{"num_hidden_layers": 11, "hidden_size": 128, "num_attention_heads": 4, "num_key_value_heads": 4, "head_dim": 32, "intermediate_size": 320, "vocab_size": 8192, "hidden_act": "swiglu", "norm": "rmsnorm", "norm_place": "pre", "norm_eps": 1e-06, "positions": "rope", "rope_theta": 3580.0, "rope_fraction": 1.0, "qk_norm": false, "attn_scale": 0.177, "bias": "none", "tie_word_embeddings": false, "parallel_block": false, "init": "uniform", "init_std_qkv": 0.0648, "init_std_o": 0.0, "init_std_up": 0.0648, "init_std_down": 0.0, "optimizer": "adamw", "learning_rate": 0.00177, "beta1": 0.95, "beta2": 0.95, "weight_decay": 0.092, "lr_head": 0.00816, "max_grad_norm": 1.0, "warmup_steps": 340, "schedule": "wsd", "decay_fraction": 1.0, "decay_shape": "pow", "final_lr_fraction": 0.0, "batch_tokens": [8192, 16384, 32768, 65536], "max_seq_len": 256, "doc_mask": false, "train_tokens": 183900000, "max_steps": 6320, "dataset": "wikipedia_en"}
Each number is 500 + 40 x the weight over its row's rms, rounded and kept within 0 to 999. Layers, rows and columns count from 0. Numbers have three digits each. The size before them is the row's rms in percent of the matrix's.

# layer 8 attention value, 128x128, rms 0.0829, rows 1-31, columns 0-127
084:504475551577498451431479471523527552478503575465411493484471431475485492490558453460518497498525474461528538513420481507527545466492535511592463547481483448538494498530429412495492525509538485459506496549503552440485553454491508538554481532508482484494555504421458577492558462518588450561527547525530507549491486507556436454508509542445473474535482439592512485538485552504501493552534
088:424457518537485472443415513514532519415513576481458493437465496477501539506468542435505549461482506568524494414537502478521499477460515551519462580474463440514525505499508470553464581541568517456576529475491491455539530474478553572490428472562509531425512520451526427544533481505552521497491520542499512520537436509466466498506468516472411494521483491557522481439576483455526493537473
076:470551452522428577520537553523524474493534433493554555468610475510510537499542496530518528508532493526577509505513548527447433525511494523477431506457524463465476412520503485433490541523526457448511443513458427472446504539502476496592510588499478480508458480515555484455474448500537494526501529522543526570503595482541496507472447469580475547479475481528503519512495401481478477442463
075:538578513499501586417531443513521520540546530532526503443464556504513529515454483446512426512554476472436469538499446523546508532516477542503489492420557570475573483512520540488487507491519539495534449474448500540514488439515496573536517501517476382443413557479504562479511588523436528527508569466562479554506487460472450476503510514553532496481552490534532505468443532471522475534458
077:490594485515493452474446439512507427472507485493535473582501525452488486470508536592468552466544520543520543528608410499443480528455518538472522438487557500483550513462510460514449543468492485491496510506470461495557457526462498565502525413570441529476497454505440521512420587542505555571514487474508501478481541479525497487520450524431485468540479446464483513476562518498538534431527
085:523459421487486569539527558534529453546535486388519491520499508450550590496561469460543462556455523514452555555525461517519487454486500512474517516437544524464419440486532490526508458542557545521487504525450580499485469561534467456585464452476508476528468540490507519517456544497578506479481501494521510500489541451535535459489383536455467504531519491529517446489482475604504498508532
082:522531500515524498517528470506516524456443452537519477504491456454493550532529427541482527490421478517495548479526532534496522491481419511507442500488430546447503445454560460481483524539508497426536522463442412480496495462558507426496495439481434618598542533531497513490510427463475461487480443497510475476557512438445454523510483489470458567518498519426543492567518442512544442445522
072:540443503525512501525523521524472498546454508532561545495554521415482519497461482530429484498543463463455471490454489446504503524513385454482434541538499445467587498503471569538534514453461501522485505499508536505474468437483484470439507516492569498565443460444536485559588478478484493492516528515496510422496497525452511538418539498458471474544426508426518551521564412469545540537558
075:453512524551455421538492586536515495545424543529507554490527542462535453514496493471498498492506478485510511508510499457504544458507466552523528463469494447505585458478525487522567580518492539544506527435545512531426476545548486482440407509477504470514439521471606521416525475504461504401453539454472499527438430483491480474515398503459501519575478461489510490534432484526474475502521
080:611508559488505544571539542532504520504552557553524492396489533565496536481459492535529479499530516543479490425501520501543472503484517528474494525487508508520473404458529555609483526490435516532546524469551478477469485551477491476479492579537448484528498569445465500487436530498477487549496467508518518593453461469528581465573492508482496522552531538510516456582478435562512480535510
078:526496497556548503501442418507489440479524509573541473647559582512484524515556506531465541525539466544474530577523467471550470492465511496428456487497476482441541518505587469500527523439488578471512502524479465570504488560502545488439532533462485473562497466526538558510525513593545504488449502466500477498496479532428448574475463476506510527522548469516482560531470536472471508546528
073:540492488500437515424471558468463578492460531436533523489467496472500620498500472490550484506505528440470517548542485570546584523566516496495432513481493522509492485503541497485529504533489526464558488434523490496451550570496465532502494540468466554466464509479503526471529498452564513556454559522472559537528457492538582451554545450477470496572594530538545516503460456507558450526427
080:495462475465546550519505539540403555492502576510478532467464505497512560480520506423562489543525462457545549445522488518474545533503501492518456503500527503490423489471458470477430435472551510462553518513502491507413516512485464529542468537562480491512445499526564554480466493510547526520527499526584528536525465447507465426453411500474456460550428465554460412440505498469473435537570
079:542451509449499449495544494486493533504560440470486480508476503473432549523499514515570592512473539517436546530533521512534495465459432483427472518455604505540472494550482499504531417452489446450522518447516452450557558487515541499502409419450500528473502506591464406513476465558510494532540451485470435442459502513514527539505558529568501525498488510456507560477505479529545512500547
072:442572518507509542452481435580416481493519563562497496413534566472513494466555476486454525493493505514537546520526553520499497558522496434558490533510497472466526472506494411542450597513501555483517433547506503478528529500530519479469484547511531455525422461506466416530522414474507505449393563516494523545555472483520501498508547425453445461508463452502511494440478500516522539485488
076:576499570555426550495500469527515549453453515516505509444487457444506523548506456511469536504437418491517507536488476520496433530539534435518542536488489422514413485462542487449479511503517454492560435570479442510497466480490468576503480542540541505446450530464555433554526523540545513489538517505460482504540475485577565500427552491461507412539532549532487469460482414531489519528499
085:463430501448486515526414522490501562532439480532432498373478484506472474519497489476462439511392499519479468405516476442552557486517497524503480509450477462542504476513509502480519533483530457571485474477537547507449512375493531497493465480452560519449453517424559506492495462445515490495513499516539489479465468454425460457511509541469487475500466498566565542557514419484496459474521
070:453431531481459517498481468531573551591551486443525505473457424520460546458583501523491513499525518483554511516460496554539482541489514519484471493469493514511452489431487454447519477529473458581515563580482484526485502575485413528520547564511564519445500512553508526489486568544578514517555525543513458501579452527439506448491518471497511448551545449501480513435496497413476491560507
080:471397454476430505487458528525422554528509535493478454531492459420511509526508475463505481507447471435542468487477432533503543538477459548548455533532509515560541518495506496528488501572533510520469476548442438480472508476545467487563476511516531452532529459539569488462486501541502563521421498569561509448534454505461442469442459432524512446552513536595494507514539456507553448500420
087:522477508564471503522494560518477571503485551531499488429514401503485556497598498454494512537451493490474546463521557478499517527501493531527471610546442521584458532563566409474483533584492517525519510433535507447464478487538532511488478529513519554595523528544485464463541478563506483494461509557532490540532503465488447498469490532507544546526557495562518457566442503554489514564500
077:471446545525463538526610465536510568500462481477500543422550524501518501526587456462469502479457501526517524518426447493518554516512425454502450468548445472496461478485454511547423538499469465496522560512471541463542539432521467559551527470493556482540523570436474421518464489486471495503496515529551529499542432484582557520547487505433459396475471482503507507464494478494477534497560
073:487489426467514512493475442470467504485496467453503474427525487433581500469565507650522494486528529484496469479593464497507508568529451497468506476468464586519497564562466512470493533460416524527543516471545565505473482555550587506508421490479535585471544543536502532512443534492454534437496523472487518478507452515421524468458469479481556474508502453501517515464444510472503518535500
079:526484451572549502523489481471455504530497525565544449529453515510414551478504412507507490466441423493432558520475494476491431534478514552487551475497549446505475552514519479536511539488487512380423521520479518519486468487509526464484472451499518499436548553563524516467475477568592461460505479491456489482580471538489531526543521482571544474505567493465508472480529473498589515587538
072:440494485484511533487522550521462554451537501584560578550501490519469535501529520567476512545511531557485547552552461591508468490515523400508476489529497560502491598487499485512500469460499466462489484408539436448468484580519505507482468478529501561509467453539451499487550512558451509559503477475395506412523473531516536508547530559499507471485517510555487506494555451486535549474418
084:529538426578528454480552439549530523512479506509470536467486534534501478481548484497520576467509516474596494475387471538495468510495527483481482483576502536582483581452485500540472476516513487504516481517493504453509452470586462523523582518577508416470528567506507467491440550553532473460463486562491490441514505530495466431472563429514473475509560511541512470493498513509435565437465
082:447452481558471511525492555488453494525464467495520483467454509497510567511447451501554475475550524496527583512459563531525523510513510456564515455441478539464541435489502444478504473504480556527482593445497450564512541547521439461539511476487514435566500515478547485509543443518562493504403516471491459550478554445531516519492505544420483426563525535427529543503440462569483548437503
072:476445464517550509486523502566570447526518485503467456428502520496529600488466548506514550495515492466502471481494471480502521518483473530432560453470498540504506514543452550488542503533398507478456529544517543492519501510529513530557588514539575455494514471521466501512487597567497487567467500602583545499533587495463363495506457485507498503453554466501488444474491512491547527484523
071:535424438532481544534485521476520523502537443505521524503528469508584567490477430562456564414433571440504525558437528529516492559542537426415435474559474571515512526452505479497438576498536472469551503523508554502519532469530457517553537493480478503555494475477501471501506491530534459491489498488480539564506459465553517474514513567602482476585506495563514471496505558490461475495491
076:521559539428489509480494535521554447477478442480495489515517601500559518539535466456489499455488509562591515520427486487480429462473521452539471505488486469516452508479486551474550556417498490528438444434455484437426474533488456419575463446490525461536485532526447515513552512451421460438511494437470522467521520502545475496487498500519403508504505477519537499492534503452552500408491
072:509578555530485527536551562438522462570533450512519512449454520496528472564440486465575488537475439565578509524445476512474504465481516506501450545422486563486541541464489476510468517534488503504492502449537516536510549475490462499524409433504524486433517545583470536554528519587508478427524475464486489426499490442534489530517581478516476466535457528492482544467528430455539458451541
083:502538469445530474526502467495534440504472457504538482554469469541513465465505482456483485467525441523521428544536535528406388551491495491428438509514438504472530587468562520463467510502499476478482571519468443507488475487468520502443489439484471500525432469521463416528494486533422478532477495470410494426515525523471447560486547532623481558489509510460549469479494501484522474488439
# layer 8 attention output (transposed), 128x128, rms 0.0815, rows 1-31, columns 0-127
081:563521488492552513465471390478499515495472540488456478554453452552491442562495524495472520470511510430484541521446431577527603401433485525505551570565493471534508516537472503505429521485503493521545478553514485487454532489501525504474417533530531507467493493478411543467538529483563451535481499491527532481478499540490447493541512623441484467505535436542482529491535493451466532515519
081:453470506476508435466477452541546500477490480524504468464498502464500515566487482526501564471479484489486542478505501482441575446461534478507449574518513479594455515501440501514455549563585451438543504513521494482428497486560500545438412427574543521419558544468431499483555538536549508524522496517466579501520457497481470541520531566495507431499530447579518513494527497426518534486477
072:519541438469403533484530536519513501467509476482512512550600459423486493568491488480539470579549498465575433491450519557459414518564491518478500509487459470432507427511500481517523488511451535549534517440475475548502457584502464447493520498512510471537470497510538509498478440475536520444471583473467516526481505476500470522545410518476424557483518487467493516589543448577465497459508
070:531470449481514557493552458486533466526510477471572459538539499528546469510443529480523491505499441482505457523465449587516528574489560543475471549485458542431542548464509524505454507525446584523469496513509536473573472383523528531581477487514547476501480514431567528571533486497490496481438563422493456463495500560497483470561475456451492538550429495493561516490486544519478474560553
076:398523518481543432431516527532480482440520492484493492452512459524548542436469422499489570472448537496469558482545503515450530451543484537495487489496551491489441504491456456459484513511583449475486472528555427499528472486551483482565447407502413504449513459517492513454428513538516508539523507427556528517479564402452440446494477495479448561438473459504464508444496509501487482496484
080:547503402499583512540495581478511497515460505533541469557528536474522572556498479535512482490466540505492537527503493449500500522554497560434550474496530563372480522519467515495570527477534500524577512439500516527493541544533511468490487514527470503518493549557496605483514502514562507466498513473507506510506526376560470556503423488500523468507547487459536511459540440588507523549557
078:527489557497577452496542582539478596488472504564493506510477486428521548565569437543493518522461540564500581514519592447486535468520452512509457511478499563502521438550522500541546549556477455484546522466459503495519497514520487451447547461528517556550552527478543500460520498497560543542488491531495502496522497385483464571496504525497504505538516567448493517590537460572509474469491
070:494549540550488459579505516570505461569477493517513570451522578442477519447563514549446457505588513540520528491481533456518516527511468482533499527562530479446549421415479574464515514481472538429440498523501521527506481523504480476513498491513549442526518466503444454513465531464463488523492490481550507476511478631473576463456513480484481547512503481521526505539484562560608476481453
073:468504517596465477546453513483482490559450494554440490533559613418516493502521541560530532444463546506442541512495481443474557587418478536531461463409497472471610517558501469467499537532464557511535529466534498520489512527462481485462443489458541470492530579461511524464522513523483517507470452497503479452535452506512473527473432511475494468560520415494528538519498522476516487567469
076:535487524542521504524533514502571508511579443581533552485499564486503452468464436541490504528484514523493548506530482514542492510555526543527419485435479463450511518508517474556436538553460463514564480462535556419469569500514486492512545550548440506499545541501462532552496501481494512533555461489540488552550487368525491501621473457515506486546592500470517457508485450515535495559487
071:448522504536514472491515484526442420520446529487462476563467431557482511416515466494477503513533467520487492464501488542465549493458501512431409562448494460477547526504500508490519458500566577470466508503496525607530524472522447519638554453432511472547502412512537505417481489476494546494475489463535455523540539479449463478409522482480477524543471465520522512503489558533540449511508
073:573527462515417535545467462443523534512494550461495466585490584483471515508524507487507517488508479503530429499453397565564516544524548531448467518461492496440554522491480524514527562474488475529524517469453570453489481495477526490485484495509508524520412507457442481525539444437517498472418514581429491499528390544514558469566502522458466502572457505483517555537552546510524515512525
075:522504473440518516463469492502498569439536516539540519556530485441553460612525452525490487508503466465545559540504470507471577473488483526488489518501458497452432532513392469507514529462501516468550505511493486483543542511525471552431491572521479437510463530498466564480516476462572496482512494561511570531535519437529466582495399474425491497517502530510462444459519403483459505537573
075:516463458471530497509496503548492558485441504521546500479466490511530530521500495509508571507408483529478527499577506468528536509511440512482497512452531444594475503474516498532537494505559397454482510430472454501512508555508576474527480523533514524482541506524503486467451500632499515548557423514565482450499514403444530568541542491557583474438530552531454514547513473466524558548501
071:449559507494560487473500400586447451504462498540447475422484519482508522540527469512464531491444474529491531498446527562427493469457482441579463539457491460520478484503508515487444528496543531531492515577513456478466521578592467495484451457533515490449598495431491498529498552422484541468478468490496572539517484554536486517439495466460491411558493484438475508518494482527552517453504
071:585562471521433492580459466506504473553497493514570508550517519505454452559533516483538560473532507486573478522437433553512426539521575507477522483504556445547450499457453581533523524442563524531548481534518523505467488422525470485495451513478565519495456450492530399573433519477599475497499502545460459496539466552510518442505530513479473485506456495455525523531520512531523515454506
078:497483493509535535538468456554534547497497454507493540481532552439497496580557553585454520466446525525476575531498525444566508523439548500518509427478457487565546482502544527505522547478470467468506490487541551539460438471471526533413494519493574508515497553462482538476556544501549515503565586526502507476539383539522515500534528544511548410494538463534595531522519495464532469526497
068:509472430452472560491510482498512528515506499471507499556472393536426490499529521499524472477552435477595444513442441561530519516554498509421483526496526455424464514459407505465564451502476527542502565552505486498497510484494461487498516529502498534532432455568502488501475452443515473426532572505493477497503471547504521417572527512435483578539502485519534523398525508437477482516523
078:536432447452548496456459546529503543415515480546521497558500410481498493539546520537491489446464496439523438487435513522486569506498487528520501518566513454468516495522425531493539453498494537497526475514456486467548457475500464511452453515529536496638450477518422438402536437462544476479504550544483506485488447543581506528464451450485467531534463525523537456494551488498514549443487
085:597499458529517511495484448542481574485554541538478504535486451540431467554541477521485493503491540499505479499507500484488545530515511517479477512502457462534528541549483461528508508502443511553635541462447561476468468512471473542436447508550521559532508536527464474508572497506604484484519447626540481518503483579529493571504497552452485425573526509555521453524497455506521539552494
070:491566524491507461540532465530469509557493422557529530414534491519441516578590519503477538470473512486563516560492486482566529434507411486552527477492581551491469430459475517515462582478492480514497525542531524501493583515600510498499504494515472495460562524435438460539433608511456449501510538443508537517508472522583507527499480485494519512481498518490564500502495460558475499459500
071:455540417494466553477524405521504559508498544430508515540523510486478583457503435503551482481423511524491466525514484467526498577477468477513492464453477502506544569513476555477508536445442498502525573558454547500538459483488523469582464457455460498542497524502466476525511555561538456447516516559504492538545471559454537453458556446512486481590477490483557530412478541418518482537518
072:507448452522580567477463488543496488510503522528548531463403501509532564493475479510554505444417491535474525433499460514444505510487418537448476532553564434571503566497484480573482510494609501512534545511482473498501565429480435502520501536496518504556565526481542521411425547496558470518473440518497516517525494468481537511447503488493549505485535536462441497511482481475529463596499
066:517598508447423475499468510522455510533533586499487546499484471531511537457522521513494504510548554528506413500538446540517451440517488506490438451465484444573552572434495548522511524470577423406499531423469501442513464508519530508534459508517479510418438482519489458440438467495451512489482488586462486466520477530520533523514560537468467517530437476565463536490512473485536499446465
079:552486491488555488454539465524484522442493467543497486449465429530548444492496481442524503486451517485558500501489544544445467515536483521534489514529579524590487518522475446503416425515518581523485494557512453434463521458536487490519534532487448485489512557531471482541458481477494448408480503460490490502446558557611514436442471467478503626483509484494530475492475448458456551463540
075:541459464579508502546494569497481445561517524512522490512512581427486537470529541492459498485517437528539526531452500465549553508588527474508521452386540520403528424538486494541521525487487498548508573488491527477484510549542487492439531517484514482558477498534501523521466458497559538467400462519518431487472445482491477520449450514425520470540512513435493552556542551519563476517559
067:504410419408514499495570489529540495449517481510470443512535413553530533515477482481505442546463432449550485482503534492513572538549480555430497574462486529435457536450528530491493503570474539547550539544506511466496466525489524522531555470519448463499523495530483546497496521492509480505507567483535494505398512539568472421464424488529503583444469493490522424460441495494516534519505
065:584562464541463536495458471459483484541534492510505508561508467481445574549548481489482477451509569478599482485467464510514502484556562520524548481483504546446530505478490477534452510471510484556497528505424561477497441490474484490502556502471379507538465455528517495528448447447499548409431525523522511504568448538509562502499483582576511516546460593510547472496491518514460477444504
074:541559547517521482527483594495442478509466450534478511423510530429513561502506490482504511490531561527485537484495536464474445475486489473499479486497487536529523448480606524448470517509488505440450450445513450554485466557537513427512465550558568495437538564475524537519465598519476494470472468467449537472456483418589447543462522492541465538483509469466532544491531435481528494402494
072:553490516506510500565476597472474462527514409535541518475527523452523568483471518549518537480408468552514553526562521469566492525439499514508518534417483566578450507501496476527465464483522491443455546521509474524509522497528488477434435531507573513455519540504545557479525520617514493461545409468474531454502441380526507537474491530491510506494514490514479572537483474475516514500468
076:511497559508462474486547568539455506498506477460509469442478417520444525471511510451509451511548509534553501498538534470356453503502509489455462582572455499527473462441460486483471483532485547496395511474489473471509369488477458521556494482513556522564535438543548474533436470440454495523441510456438510472517530494459510514470521481515476526472453532505532483475519511551519497431453
# layer 8 attention query, 128x128, rms 0.0746, rows 32-55, columns 0-127
086:491461483509491501391504456483527502464432493472420465532494476526458523455499402500552520449462455519493453580443512562534487475483519504557562541525479528499445563478400521515551464495523468516490530507529526569444490430448449542539536484507494560489536521497514499420540446534481535506442507469533503521509446545536437471437560499575452555542506550535470500539500511439536532494515
106:513472492448538504466544536457481468548498504516529475485470533503543426544576482502470560526493478493445503476426533512502516545526482515559524549488500462530480453506486534508532511459505556492514506522461432468556521456582475445493518459536433509525528492453505502571456590481570466532560461479579513378518517465491562525585482507477500527399467376475521499492514502532487495474547
092:516512478520475514484484473454505474473509517523478433508477534552592407507569488495533514496476459456502502540439461569471522552521509560503541509437509500496501366498542502431536536478502482538551471517478475502517458513568509499551513534520406514518507461436495492552426518479538435490536398471555466500505488477481545542591479448436473528416446448492519497464539466536483488459491
073:523494456542544496464440506466532467487531457532557524484411582465524491542537535508509462537511552504519535421493491463484492538505508513469494478538562519586510425523580484490466484518487533400496400479449456478533556521509509484477491508487438516473487451521480513478471592544505471485532462470487497451547491480468500499598420576420492462454484412469532482440523499552528522521469
088:513431466523506447442477518537500492502532486513513521476530447477484488507434525512483483466511507594479524494447505510495474481465519462545461485539540497534456603462522488497497464532498464458497505472521543519479535488455507554408460434458512518477543585523496513496577450548515579476440584538417512489530456487529439456426488558579460504610523550534444488589511530480499502519519
087:528554434483487525466442498549455537508499527500476493514549474510528466456458458496551470486440500527490526562466534531479420436508535541478518442466462517447530579420470548510551531496481515520543524583544529536485374440509495529502486478494515511515473508544465517533480410508497512467449528504458506539531493532513413523402565445474405531536489545560489512497534488491590487495509
088:508527500474464476486547478444468473442488554482520473559492537516543548467584427533463536525426472436473446542509509516543503523524503433476513516421410470436526438568503538512525540487533550559476520530488420505510469449533442440530538492556518534534450429520540437490413489471481450530527461440566468465499584515501497545512491471533531496443493468492525502450502510494434484555505
084:557533461442494516522520532479450547430552505468462468461470529485483497495533530507516528509541492497462521441536510492593557504521507588510539463465524509510480453593574463480508460486427517504570490440509505451498531527538476472548429477562426471517500519444521498553422548544546496498500467500535478464530540491469540504577447514437526485456454430449522462525549443584535508465571
082:519488481482532464597486516419557515461524438562562557514547477519474481574564502508537532515533503367486545528529483557530488525467487512472574459517471505515415520545499507473487481477414528507503426457529431501515554561506502509497518488453479535500396443466492529530471485478524421466534582490477467511535498458499513521547467530485520469464529454514533515486527441545438527543464
085:458508517574577468497538493550551497520502437540435502453498458540501546499513459464537475471502511539580504453508457538474507516534482419447464471581505544543479556437438476509447474503547496505430476553440553502474543485466486511465507513474517459469481590467460527466592502551452506499522512491512550510494535550486500476407480545564495501474545595513464487485448544446508555570535
092:554503467566435526520503530412403508437532486526486469542516523464520498433538500507535510487499450455545561557516513519523488465449560557459536426433482444486458464533598508514503511499441510500575473497599465495473500509530523519546465548583460478498470414526488487559457497502526451466481474459457431504527506457450498544450488451451473454516513531491538459487530453548543479539496
090:553518483487491524535540531489431546441494496524496536495453519580536518485570449485499503512540471426542439479534484545497548487544461510462534508464482525471486408536484484503503470518504478539565472468509460458552508534532471482556460514516471435583501410534462523481454575466524440534574451509470480472476585481471477529566453539469517508438472410505540451424516454545477467442450
086:467485412520466522459486495442506441433470522471550426467494494496516516466502470476494481527530508457435415508489493514586560524464518538475529486465424505434459448535516523519564454500488530518570500488497491513492516456487480485539516554554465510517477437495503505500533554432545492490519449500455398447511496534455491473588453482557500379483506439519551449473495534473408441482488
092:506435456435481494531490542487489494449553546470519459516488511485474537468568474529527545453551502457461537515468514512514544518504491501517521555493506495420514469541532513549520519418473519511528540448464426527532554538597427516538539555508501562528494447500484444502428511522551437483545443485502472510541505500504518508587478524403563518436550368454497486488477501563464541533512
104:467488501523564551527544481487433477508451537498494438481524521417527544482560546442517524495458565487522530496466537433423495486525482516449568515497574489421512518545477493519567531548458514530465546516570432519496547490498527503475459514455562525498514507589493462482427458529470439466494506462521582469391484479509531564471505495447554496473502520539520520427471553474470554474555
093:459457447521489451515507485524475522547466537523512572488471488522540529525482494526526506522535559500531479453568554497525494517532469547530556529568549591585478496410468490488469470480466494555414478536482506524511466452470494437492573525477494433539501550532572490535501524551460520455491506454541525551433607537492507494456502528503504595465463525471454541526425461562502559518551
090:473508487569460517547575480395458490474520559514499475496530601428439523465566518467467494477547525485541493508486523505511493505459515485481502502474528405481533515552547497444585564455479461508514530547570503432490532512523467513490463551518504530515526468434500409555461533567446514537542482466484501442541462492463460497471529490437539445469501429530526517554512599464507509481462
110:531471438563415496455549504443432456484491523511510493507485558428545503449506539514528557466517527424488490525556533465509525467449521486518601506448533492510492508552506541454516561488450471520507512517598452462487508510566484519513467542568520475539510484533501466553454514511539436514544460486478484472514528443512505491545565550433587429448518406504547465497513470531460537488576
081:526418510534487529469484548480520563485526489478510456525484513427485452457490484470527501464484435411463468508456477506519559488489532452489483558406474420491463482417523520451477501563497422461552510523493434455494462516540473523507482548523487538471450484498517444515481511454574443506570459462479459474551424504529551485553444478493550409483543476510590430470523474523443527476509
119:552515489565452537490568547465447482439517536427589486511481500510527472498538508480500564469505473452441487526460510515541479496494569515538491511454509427485500444496558494435539527470529518506520505487579460461508514495559438506541505530509457545541490424543478458533428524450507413540518457462476504454548443440482514478527515439427533529453476400512560529520571494520496444439475
086:541472508521545496455501436520491532479424491561495443544466477511520493443477401522519553429512456470446455396493478451520572502560456564431519555504636499482589440509448511499438452528469492525478532473414479456505490476485501503481522529454448527494473553451547551461478513517509500495482518520534464505503574490572491514473451498528504547459509524480462540543485529475486522525511
092:572458478526559451436419491512494425552504468475462498510562489454445534418424524524514501498492485436444513566454531506573458445462549479486467459501465465546535522476545545503459509550507452506553550470522516480468486552510503487482482479558496530416496557471455504494564511575570488463537539546506465478595437490532522473492494550498500421577459463494474551544540480512503522492493
103:485447500484457574583507472466547476476452475536527506486460469572499561477509512515500491497511530413554484502523485479516542495478499475491514533453544579500481431491492536507497438484513510507462455415472507507513442499449533478511513513513550498464502412506551491527483577497478498486496541571486475516458606456444498448541497582612548516454479544528539526444425514483393498529549
098:528483508518527486506569523531501506512496529585483517494512465508576538442549545496470468515579529498529503495605478469496410588496495551506489582495529504514491434498573533496526463516493464587464467517492487481489468507503514496493545545508455494512479419465500408492417559456469454453494516488512533571470553500478569513504406501518493455598510500436569504517531508572465515507521
# layer 8 attention key, 128x128, rms 0.0737, rows 32-54, columns 0-127
111:513482530518532519537436471519510511492519498506495533506553509505465504506457480498591454532556550454590565461510586442481473479511546530473503428490533507543537468440454517536484509511458510493452451560462450494524501534484509514438514532505543496453469543500543571476501475583457480458407536509462477538518508552547448521410441571580494534537483574482427531464489486479524588510463
075:545474500498500498429513483448496470481438587409462537539514462515508458468524471492457558495412499534483499490487550588534521476453537526523508483469440532479425513457513457544581463521584494501489486448620532453452460483546493488503431494512489489480533520459526421522481503449501584521499477483485472476492524462470487445503559471497451500551492570578459513528537497429542451484521
086:545556517547549467511506545524546468456451494518522548499417547511456485503465478467458470509415493500453454498512483508606490424411483472544453559504481401436440517502497477503550508518522502465494523481575465500514527483515498453505428433460486506543463485529480427509431541448550574523491491461522554512550563435469528515479525523466540481515495496567564485497449477504420456500493
088:452516479495453462438532474508503496434425488525513481546485487513570463433507505510420538488422451520447451516482456563563518495526517474556482517501446468502504503492506488460546471467536559533553543470516490488498424424553459521566497463506469519545490433497448432497489471401495472523518475484513481479540508477408556504536509447480534469469541470565549398520547504438450436463522
087:483478539421531512528443497512488570562552512499495471545466522506408554495491513507517463591586494477514537524494533523506503576575499512542522496519504548543539476446519581492456444463516464505545501515353472547533500535465508492546573477533578502413438535476509564494529487551483500542501518527511453527453467520492494494518478526494509490528491561420429518478506490521470526466433
085:526522551481474479510485502489539476531488479509556550528529471463425523571537524529568513503532571524568576568437562481452413528538473560462479442530575490498476520533456509509474475467450550504470473546504523476527570502535501463427547522512543428481518502545465545479562454580533524434470547445521471458505560552523449472461426558542499476547498474452505507502494521515559493472460
096:502484512489479564440503541456509462421432514482457556486463466478508463446491439515450522453433511530468469484509556550483529399414474531553490541472528480529497479501532403492494482491564456563564446455567527555484474471551505534558426534514429478549508506458472511532515444461487570422519475443512529500446483467493569496474516526488500496490565496538485489524530503453481411514504
082:469547434588452555447544509483495471456445550496488523418487565451535551476610487503470532499392498520430429501460558516509516444509485465541491532519479424446500460557512462487570559508479500514556553465523516505501518454560511455547467525515501495558494451494490450502500479495527443475478492458490516463515534456480497513494495426457538427462466427511563479546464477462480443492485
080:524512480498507485520542451422462480517512529462502544518477509446533496512472526511478462557517523413484535463530434544454584531372477523419562528487513472571456486473500495502524530506442453585500564492481515561439549549577526481475511524514456478507480510463545502538513508528499445520480497516449433546518485544433456525461481600592522498520537512462499480508445501536543525534438
089:556492575467522477520446415526539500541579454512507488513498523523468531532530525495472484540547543492514489558445479502495460550547487475440528517515479545586588498498521527542435530498505468464513442538455536555468543565416588500498558504528530517465462561492521535528516472516456501482458599518455485466456415539522504475522510512455419490543468557473490542478447563489531580509502
115:471547498595493527513545507510480426473434512517528538457497520464550419510518412457530520507481580495534496474464589500533509403470549518516495514516506469502473449527476513463566497525544516585486501540522461490557564458525454481499497526495455492577543466555432507469417537528533482495502501445507537431476586448503493518530464539525547600435501443496560491515490520508513506491460
070:473548495489479544505564566472502525507479502531501412514470541495498465439509428484512530437480506485430575556488420550598514471450533491472476574467467515421454486492507490525539562540446512492501511503544529424455465581528463528513534472588466547582489426517448504526431509462530514550499442550447489467516488507506515511537496468460510516482521458493534480508554465487485483523397
107:528491497605463583471518506492445454495438505457557533430502571489563484427505426470490523487435504501478449489503539519566494405429551467586471509472461424485491461533541466518511476538529508534511520511550512455543514470543470573563483491507432480557559479511468501528450518473569521495529445438481481491520556439475490541527512494446501510467469443546537491550522499504510450498450
076:506539474588567459494539440403472461453532503537504528526494465518514477499535445453500451470418547449426452527451493551491463505461498591489486547440452483556510432454455527468499486504579476561507483581497455461475528599567496493537465595486531543491439535536515511512494531494434465504454476495450429558543472450504467503481472509445486473509476509462506487504501496496500495458471
108:484471500475547490511497483539524516527510534494510463471459394495441489494523522498581498561568545469545491473517469473480502530516504544466526442514558473511521488491472541532460454455496500503577448576479452584508503506479533437506567505535563540488540454464601511595566504489492444481462478544541446509474530447501546497442540607562468546506501559475490495512423511469557502484554
086:518505484492521435513469465490499534573482514519443491560466459517518557542485519516392444551511449511554535522517491500496532573537480463497528507498501548464503562494512500504457522510458605414516492474520563519523455452432551428539463459455486527462394512429547461491482449436496556571497547468505536508507459513489531480538519552502468461567466553486479535474498529471419522499573
125:525554462608429541474538548479428416497469553459468562505479518458547421478523455472490544474486512484542480489501548484538477428485503502495496513475518468511503457520458454476532495513533466526510473494536413439480501482536427534578441498517431505541537431533452451500403540501517473501546442444505539493520605446490525549487493473492518534405520489517559471506515469513481472470513
080:538595508515500555495515488466389451511475508518505521500505490509507478519522449520550514533454518418563551452478552491528468450463564540542471475461543506539531461485432483435453538480537541496484458586475445431491475495598476529516536553526448524464522521522576519544426597557478486503497461527453446507514528444535470505494504544553509561482506448482513428453468530478494505547509
133:517518484541457537478545572451435448471446514491516490506483554509530499446557463427456561474440525462449481518454469550527515431438535470533482543469440456467466427509493484478536479483560478550509509516539458419503471537558433525503426497500444468556473459543435463514468550472500497499492449487504499458511515400449522527556508447456518503432513436531589450529527472485486450484494
076:535601533537506446516480477486522454442521519498534523526514517497454475547528478488580514524515589467541565490510533435483426515500507580448519427456538492486519450503459519561505497494463539509394466571459487489463533550547488486512547531499454465465454527518510541424533463519474484440459448488424461571535482487602511523466511511556493558494483551484462505500473465491523594487511
083:472500495468430526497474506484498526517542570488523520480436525423506526539459501501517551560498546481510515455502546598566563568533525460477502533560468492520578551433477510492490502426505567542509535413475529534497458496463478437509456522469491525480498530473509517532612435442482499505500562551462492500448441509540517527516572522429498530575465530541503471468461492537437471561545
100:474535555542537500485538511514448464420424496438581540553549542547564535502520500497520502499484470423537432506454538535495481477472511558515511505508492493508511449540477533521463477474531417583470452552445428427483471582575428499494489564480484545562507481550463527423449520528502446488492536512505460508520515511499432548509507533466526511432507462505472453542506548428492443524473
105:477442522532514531557494540434535522543534517452479484555473571516484461459513497444527453509513450416489523403476512561543619521456530465567485461405488511548462501506553460469524486508509515515557490478489578553538469437511534445549502537443476462522451578472479497554501555478470526558528472504483515539522531549505536504554495585528466540573505478537464493447512493513477491539468